Part of a small language model's weights: 23 layers.
Each number is 128 + 24 x the weight over its row's rms, rounded and kept within 0 to 255. Layers, rows and columns count from 0. Numbers have three digits each. The size before them is the row's rms in percent of the matrix's.

# q: layer 13 attention query, 384x384, rms 0.097, rows 224-253,288-317,351-380, columns 240-287
# k: layer 13 attention key, 128x384, rms 0.11, rows 95-124, columns 240-287
q351 086:132096170124134107139089079096089105123156117105135130151161089082157128154139088151120101161100150143114121118150161118135155087124127122083105
k95 119:121143176129134134142104135125143093104111142145124138117082123082112177148127094111141092100125154090178125098139128127126144105134150086078161
q224 114:142121124166157131159140122088160129133155099117132147099130136110125151145097136116087132158134137105070124146140180129156153141169139160131099
q288 093:110133128085136130137133155117151144142114122146067165127102126110138117107159145130148110133139129151146077150135114145134130108141168140118142
q352 092:109116168147115153147154142087151120098144148115150153127092137143123115129113146138134102116140121095121114121142108151111163117145159098096138
k96 112:085126143146119128121161153098149129116128161142162117116140144126142137098087122115106120113123127101156132148086160129129111100114149080120172
q225 113:139136126160091073123148167127127093096096126107132167142119106192146131132083131171135132124128113155161108124118132148136141120142151115150130
q289 093:125124114072162086067098108116070056145125154158122117088151103105138192130146144112138122141098112152166121111112099141083136133091144125095153
q353 083:094115165127123137078126146156136128174160162160154154171152095118139146144125084137117109126126115135102136157135144147110147161136139130114136
k97 109:145086142112087159129152130101082080134152117155128142212135149156132101075115116139086106097120118171146148164110136122133117139097152124122156
q226 112:106134109144158143130072091126137120134116097120134127182135116126095128158121126113122124115134119130171155146109110144106109144087165140145110
q290 088:172105099140108113181107127133125127095093103120114124125150107134126139081122120123139100099135154178139123098105151161101129144124138113117102
q354 088:139117135080121087159128051135102112149126089112112133124159130150086161126131138122097161115153125069121100128117101140132103136090132155144114
k98 111:112146126136139116094110129118168139146172106132128147201157142127165136173119116119161135107149154108104182155073095137090134147116126136156136
q227 126:137098117104116130163156103140098138133106120128148104151097157160102117105155108140117113101178120108158133131138119140156164120115141144148113
q291 086:143109119128147124083113110140130120204155113101152092103114092104142074123149108149126139160139091128145085068153123100143169082133117097107125
q355 083:140168183158157142138138142138127128122115156086142158119115097104079157129123139128144131137129122088145124093145087126129109094104126118137141
k99 117:178160179093139126133136083156078150147133121114129140136120106106145141076139128147123133138153120119127173134147134138113141109144112157131114
q228 115:148087126174124139174153123133130125118120111137088139148138139144153109148157159088153129090098122142129091140117160133090127100125133130140134
q292 088:111112095112097117149120122142154094142110126171120152126144108129136117065141157086178105126110113137126139100179093112149122133127168148131136
q356 086:154138136124135149117153128106110164137159153142148110131110111122135154123124129109127104176130101080115143052128176101138125127164146162131115
k100 111:126109129135109116136154073129096163101095149141092134164157119196132156116114189133099118107124149127112110141111144121115119060111135084139143
q229 117:121101117119107144131118148143151100139092119155137167120141098145155151092152157125192115174150150154112157120145111161112099124103085169110137
q293 088:139116108160129104139160133115162160110120141131131101108131106170110144123108155098138148093118115127111093134104127120116115139136137136133133
q357 094:143121127121137148166119123081176172155106160117116121164142119132160097137105143152153166148132158126136087131146161145103121133112151157158163
k101 110:127082136134086153120080123130147138119155112150146123187121093146121104109132147147140119156106124130100162138160138134130133134140089143156138
q230 116:113146136125170128091147155102142125078147121111165131097112097125126147120117132114124091123082118161161112076140116089120149106130116109111133
q294 088:081115150103160136136100120114133116155085164137117152152100097125094148112067136127093163156135146118138120083134143095125149125104135106108115
q358 086:107117124158179154134112126136147155158111123153139106077093091074132102106129139095141108130104107093159155147087135125169087135130139084126124
k102 111:114117131117176090159139117088135146143135109119134141152145094115123170132199147128153133098125107122123118090147123121100122174117128168142116
q231 116:198107108092113109142143143129157080134133168118114119118149126150149139113124185113149133128106146130132132132087158099093128156145067136123135
q295 083:118123138159117138137142148132094125101096112118114127128124137101110130107116165117167152156163119120141135109113117144152119144112142067128160
q359 084:118115152127108119165107141137124102147166146133090137119140111113092151145143121127163147132110155138105125143136145088148131129134138146142115
k103 114:108139111106079167116143112085124101130127118138134151120138110114154111091136146117157149138099111129126154142089156087181119149109114128131120
q232 122:143135130130125116111109116117139132111126111107139143084157155131163114111109143183173079145126151112128077161108136112139130128089112122126067
q296 089:119134157148097179116137166107106123123119071169143139072107102139127126095108135134120149114174139161080146176153141125129109149121135113146109
q360 093:132107131145124107136134078133110139122132188112130100159058126085124100101128119142098099124111121170080175121205127105122162147168068072102143
k104 111:130121145135113122143158128137135100145121150116140098124095138092145109141128144138112121126127143140077101113104131079176140136141093156129133
q233 121:120110146126128105115119141174130127096147124102131139146118108103115089135118108121130158083109087143128142118192112112132124107114125112124128
q297 085:141175143160154129183102089122104142144113106124154102106146092096109149166124129115124135129124117084145149093137129112137114114145118093129145
q361 088:155095108080161112132082109131127138122142173132134151121152150107169131073164113116156103127118126084134153159164175107146133098126079133098152
k105 111:153132150123140109108147108143106108127130141106094173142105080137166107124128117146130101110134142101121128139134136118112119142136109168106148
q234 117:126114167094143085113115125120125117085091127120123079098141071144111131085114116167149140158109156129141128109119166118137155120124138132110122
q298 089:107153134165139111102141105155171099083108133137107059113134151139141095128158096151150135095136132121088151134125119172149152108176153118143101
q362 085:098141175168145117168097108151126123131094116123129113137099098129141127117169117099103152122157146145132130144128130135126139109113137122115118
k106 115:147128143172143142135132143113142138110114084123119146125115130119130153096141107130129151125100107157101122168102144112150115153142095121126115
q235 118:086108118127117126118138115084164139102127124117117094146140101135145108096168138141093144111119073141183129137099096118156099150138109129135133
q299 091:103103121143134140159171096137158097128106169134123112093138092191116129109152082107150192110112120134145085145120124175111159152126120102143121
q363 087:125144115116129144125129164103163165189147144126122127142163095076114120126113128163123137140076186088145132157127111085105114123128142193107142
k107 112:140135125121146120154163116104108151139112129101164157133105089112110099111154144109154139079151118099168149112086093131138115086154058128131125
q236 123:118153169109137106140108123119151129161114150116067122169129131168090135173112155167124100109101075129122123093125107092125162150109150168151125
q300 089:122161147126166091138102127108108109101143134114162148112139162147147125116113131105142119081123158105111141125066121120129144134070155089139067
q364 087:091070114103129134158112143122160107118127100156126098160137137133163110112146133148150120086109125112156139156103158125152145074142148096129097
k108 116:112092115114126102133168114122161096140130132082116124135106154118116148126123124157150124128108113120126099153138095099124164116088118151113107
q237 118:130105165123134170141130103083122100172135103153110109130157097132086100129146133107107147175141115160118127146120136139110132112127135140110136
q301 085:149197059122136092137113140134166136125102115104087159141110116128128134152098155137143131147117119069149087129095152155100128102151143116152120
q365 084:122114158120109162134127135100141099148151120130126105099176139083127072121122131099139120167149141108110131148162140128098180105141156146098147
k109 112:121144197120138120120116102104130102117133113130128119066168101170117129163143158141152115179149089126095155141109169169091129094174121152147145
q238 111:092120131124181150129171114145138153135159120115115120118088128092110129149133161099112119170125150130132139130154129093153111146158137168141160
q302 084:140097091143178142148086163155168142130159107107094159152110118142125108173138171140156131105125134141110101124105102130132103100140158112139146
q366 089:129125107138160133149117229129128158122160142163126106134110099151126121138109155126125129111151140108128129130131163118113111145129139114101121
k110 109:113098104151148137074112140138140153102168122163124121129123105133132166139125148073119077149115114120131111133100149108199129132118078129153132
q239 115:153124154161109107119179124105178121107135132157105148118082113115148111104122151103118157125150138140097094111126094114137121132118094151140081
q303 089:121137117174131151136179113145156108126155097162173131119109107165147152127166120144126108095162130106103138131166115179113128084117102100130143
q367 080:147114107144120133128110123109137151158095122125157182127105109111161067138160145173114088142160118129139095094142115132121155138092107144113135
k111 110:115161110123116145141109162136137115121120104144120105114114113128131085158119096097089146138112117097143094103119145145107129122120140143105164
q240 124:165091114124151100112152137058167143161123148130069130161114121149142169102155155128120149138136155121140150113154163126144162104132128111146129
q304 089:136130145118199131117098114096107144107148151136138116143096163090116124096089161101079156105150111102132112133119096099100142159104145111150136
q368 088:169121122118111141151100139149151150129144141159136138125157121131146126131132181188139143141133147083102155159156135130192122129150105089145122
k112 119:147141145135076115129119139113156152125085116140080120107135116114070143116126125146123134107150119101131120154179111089156150132154149076097123
q241 119:130125128134116125159080138117119097172129167137103109175149129126130100104134122115080129147110138153119173139132134145181128073110119132177175
q305 087:113108158110115124113107120118112103108179165115179127130134172134109112127142099134114189152147116141136131123148118152175135109146118118167130
q369 089:111150119124159124133114116055113156083119140128134128155092159124148138146135149155101170151106156133135078143172178141124144107136111127155154
k113 114:137121091120120115138108199111107130130168170161124136119125115151060140135086121095096141118110122112137168146159145116128195108132167124116124
q242 115:151085136168151141121145111112163101086095116192174148122152152147117131103083096161145101124143088124101163141116154114109109111118148144106151
q306 092:099136158184119089128143125135104114119135155160132126136172120107101141134161154104131115115129164126102138130099143155101145177143087093127130
q370 086:095143128131106123132073137083135117100173094105099134127159166129103136141126148179149133091092153161113121113106166105127139082154107122141116
k114 112:122122144112146101163107136099150144101108113154148155126139129139114098096148096132170130128184137142131107135110163140105126139093127159111113
q243 117:126118139120147202163106103114130102116126150172120137105110114179170153152126100150104154141129142138111135151140098127140098095114109100108119
q307 086:134133135138127132118143105093121141112159171123120127129109070128166144100109117188164128153145207120100150131146146123156125094109119091129123
q371 087:124135165100133165162132109165144135105117155133134114109159128147116133131156056130160110154112121101085128145124146155112140160156108135118126
k115 111:132133105129118140113138131133113121143105131152083138096146133132146148133064083133142184155107139118153151143151099152090085122126131112108129
q244 116:176114145145134116118096164113153115116111131168107104113087136124139109120147154137143110110149144163149135104078132099112147140144131143099125
q308 091:118150110159094136163142126184138152110153108139159128102091171126126152093198117169156108138158153129162108133091141107123130100146128137124117
q372 097:084141096128069093147128135123122125145154086172167115116097118157125137120118134137146110151137131122131159091091122136128118152146138152129112
k116 108:172137156111138110099146124113127159138124123163109116127152163108104120179110113069120136138146105151078136112132141129109163143105113173092120
q245 121:157140086149136127130153111136119131120113142111158144153110158112163112129124104110117153174141150120142093135146183113138080158111122126113140
q309 087:134139082114122155132122134099088130125154124123155134137162149164115154139077134125134154125137137137120121126143137101124108210122116142125139
q373 083:110169127142138100174149119140119131137109102114150125128135099162135192117147155106126144129119123140105161132149138130101115126141142139156142
k117 113:121141145146137108105113153144137109120091130132114158118100130089146133117169153117132162131133130133140150121138139127146124137116135121150114
q246 125:114133130109124145155114120100126133161154087134116123098151161170112144128134145133117131125083121105155192130140128145143137141092157137067132
q310 088:124129151141073143128078079155129136139170131145156118075102116146111154132139159175126156106127173111147129154158145137113159119127146120119104
q374 089:120113138128105116172126097142137094105181142105112168149159166135144123129203108147131102153151152128151107104147163143153152143126126122117087
k118 118:153131128105136123097118129153151114129120082120141132110119164112127144113121156140134083098126164142144150161135183115103135140168065182127154
q247 117:120128137141124125140146122133108108151124092098124132160128094127083138115111114148128166149113139097088117145138140094143118158149133124143111
q311 094:150114107164125119166152139136141151153123114133090110101116146081147121101159102111162135133187129087140129097169115139141174106121127113129114
q375 086:110128098169141080105134079098136091141136113159146105152142094136113116128118118117139112103129148121130124084122135092094142129165157143133146
k119 114:091133110133095095107118132080125128168163141148054121155152133097170116120113097132096131104148130132162159139147091160131131128105109150130134
q248 122:101144106120142120172125104115146159105108117091144078113095111135171149117130126105104117119106121158161120119100151130148126115176103170124135
q312 099:143163117114173134121092132105142138127105088078121126124110148129136137145084168123116114162150138111108147130168125094128167135102156109122133
q376 083:126120108144128131136079110122128139115147118152139133104139111099156162134151149090148127091111136090135120108123172115133121063102093151137110
k120 117:102107114128171163132146126134121186148125092105131103123156092112204139125112102124148119090121130152181160153133121149114120122144103118074106
q249 120:109151107109081122146102171099103160131106114147130159157092149127147144127125101141130162147177084115124108136115116101112144099142102090117112
q313 084:075132075099108119146145094104146083112129120142119149148112167131092136126141114108086088124116118118162125122162122100139102192122126122113154
q377 089:103124124098122145164099121166202115121138170157095134087105115122174155109126184140127122180109139106145128167134112141148117116092179152151121
k121 112:156135121136102142124122119137171104139118116118127116143118135147166123140159127137122096189139161136121114138098105142097129115141158113142115
q250 116:140145139127169114096131122137140128144183145125124154116167124155165132116131162128066142143104126163147101140123119127134084150093131170107111
q314 091:157132128121120119140142164111147145130114112115110101178136094133108112098135118120114131108163157126144114095113143153101151127093164116167122
q378 095:127111157130176147112141143119157092130157114141156137147147161122111121128103142099094093113101129103122117144086142156136132096139124127118106
k122 114:144125091153156091126173124136122134144126097115135098113122120102101119083146145109075148136075109108174107165158119094116132147117134094114126
q251 121:150125146110140134100193120112143133161148167084118141099105111148100143097115103120090091116171083143112154145169105122093079137117122144154080
q315 085:119127150157119156104144170160199139135113141095146131133116099187142105100175163105100137080181095082157158123120123084129138142115096124141125
q379 085:094116143140139135142102142123141140118132124089119149123109113127124161130154145155116095144149148113124165124167142095052106120118142136126104
k123 113:122144117106129110159183158124171102148109114098142138141154102104134158107095115177178160123157097115109122190132102113165136132096121158124123
q252 120:156153147128161133147178159152138103132132133121180126121108087164155102165107153120159136189120134131131141086135156143128103112105127126131152
q316 085:142114153102106115123134124156072174156115124151160125100120138156119151208104139128125097165120147158134091126091161145148096130155097125143114
q380 082:127113107110127124129119099128112063142163128091140133137133149131106173145152113165120079150136124120129133139113121131135127108103132094135104
k124 104:135120160096088133105143114140095124154117100163139094100165073115117117162113150155165152124134143120136140131093180111111109155128150107149159
q253 115:127146116154116077151125085149192131121187154144170118104122116130128081108117116096141093136106145141130137126112158129137136142135158116133077
q317 089:130121148160168161143117149128122152125121159126098107147140116129109143112102155155166152130014106146122130128169129107132117088107117122109171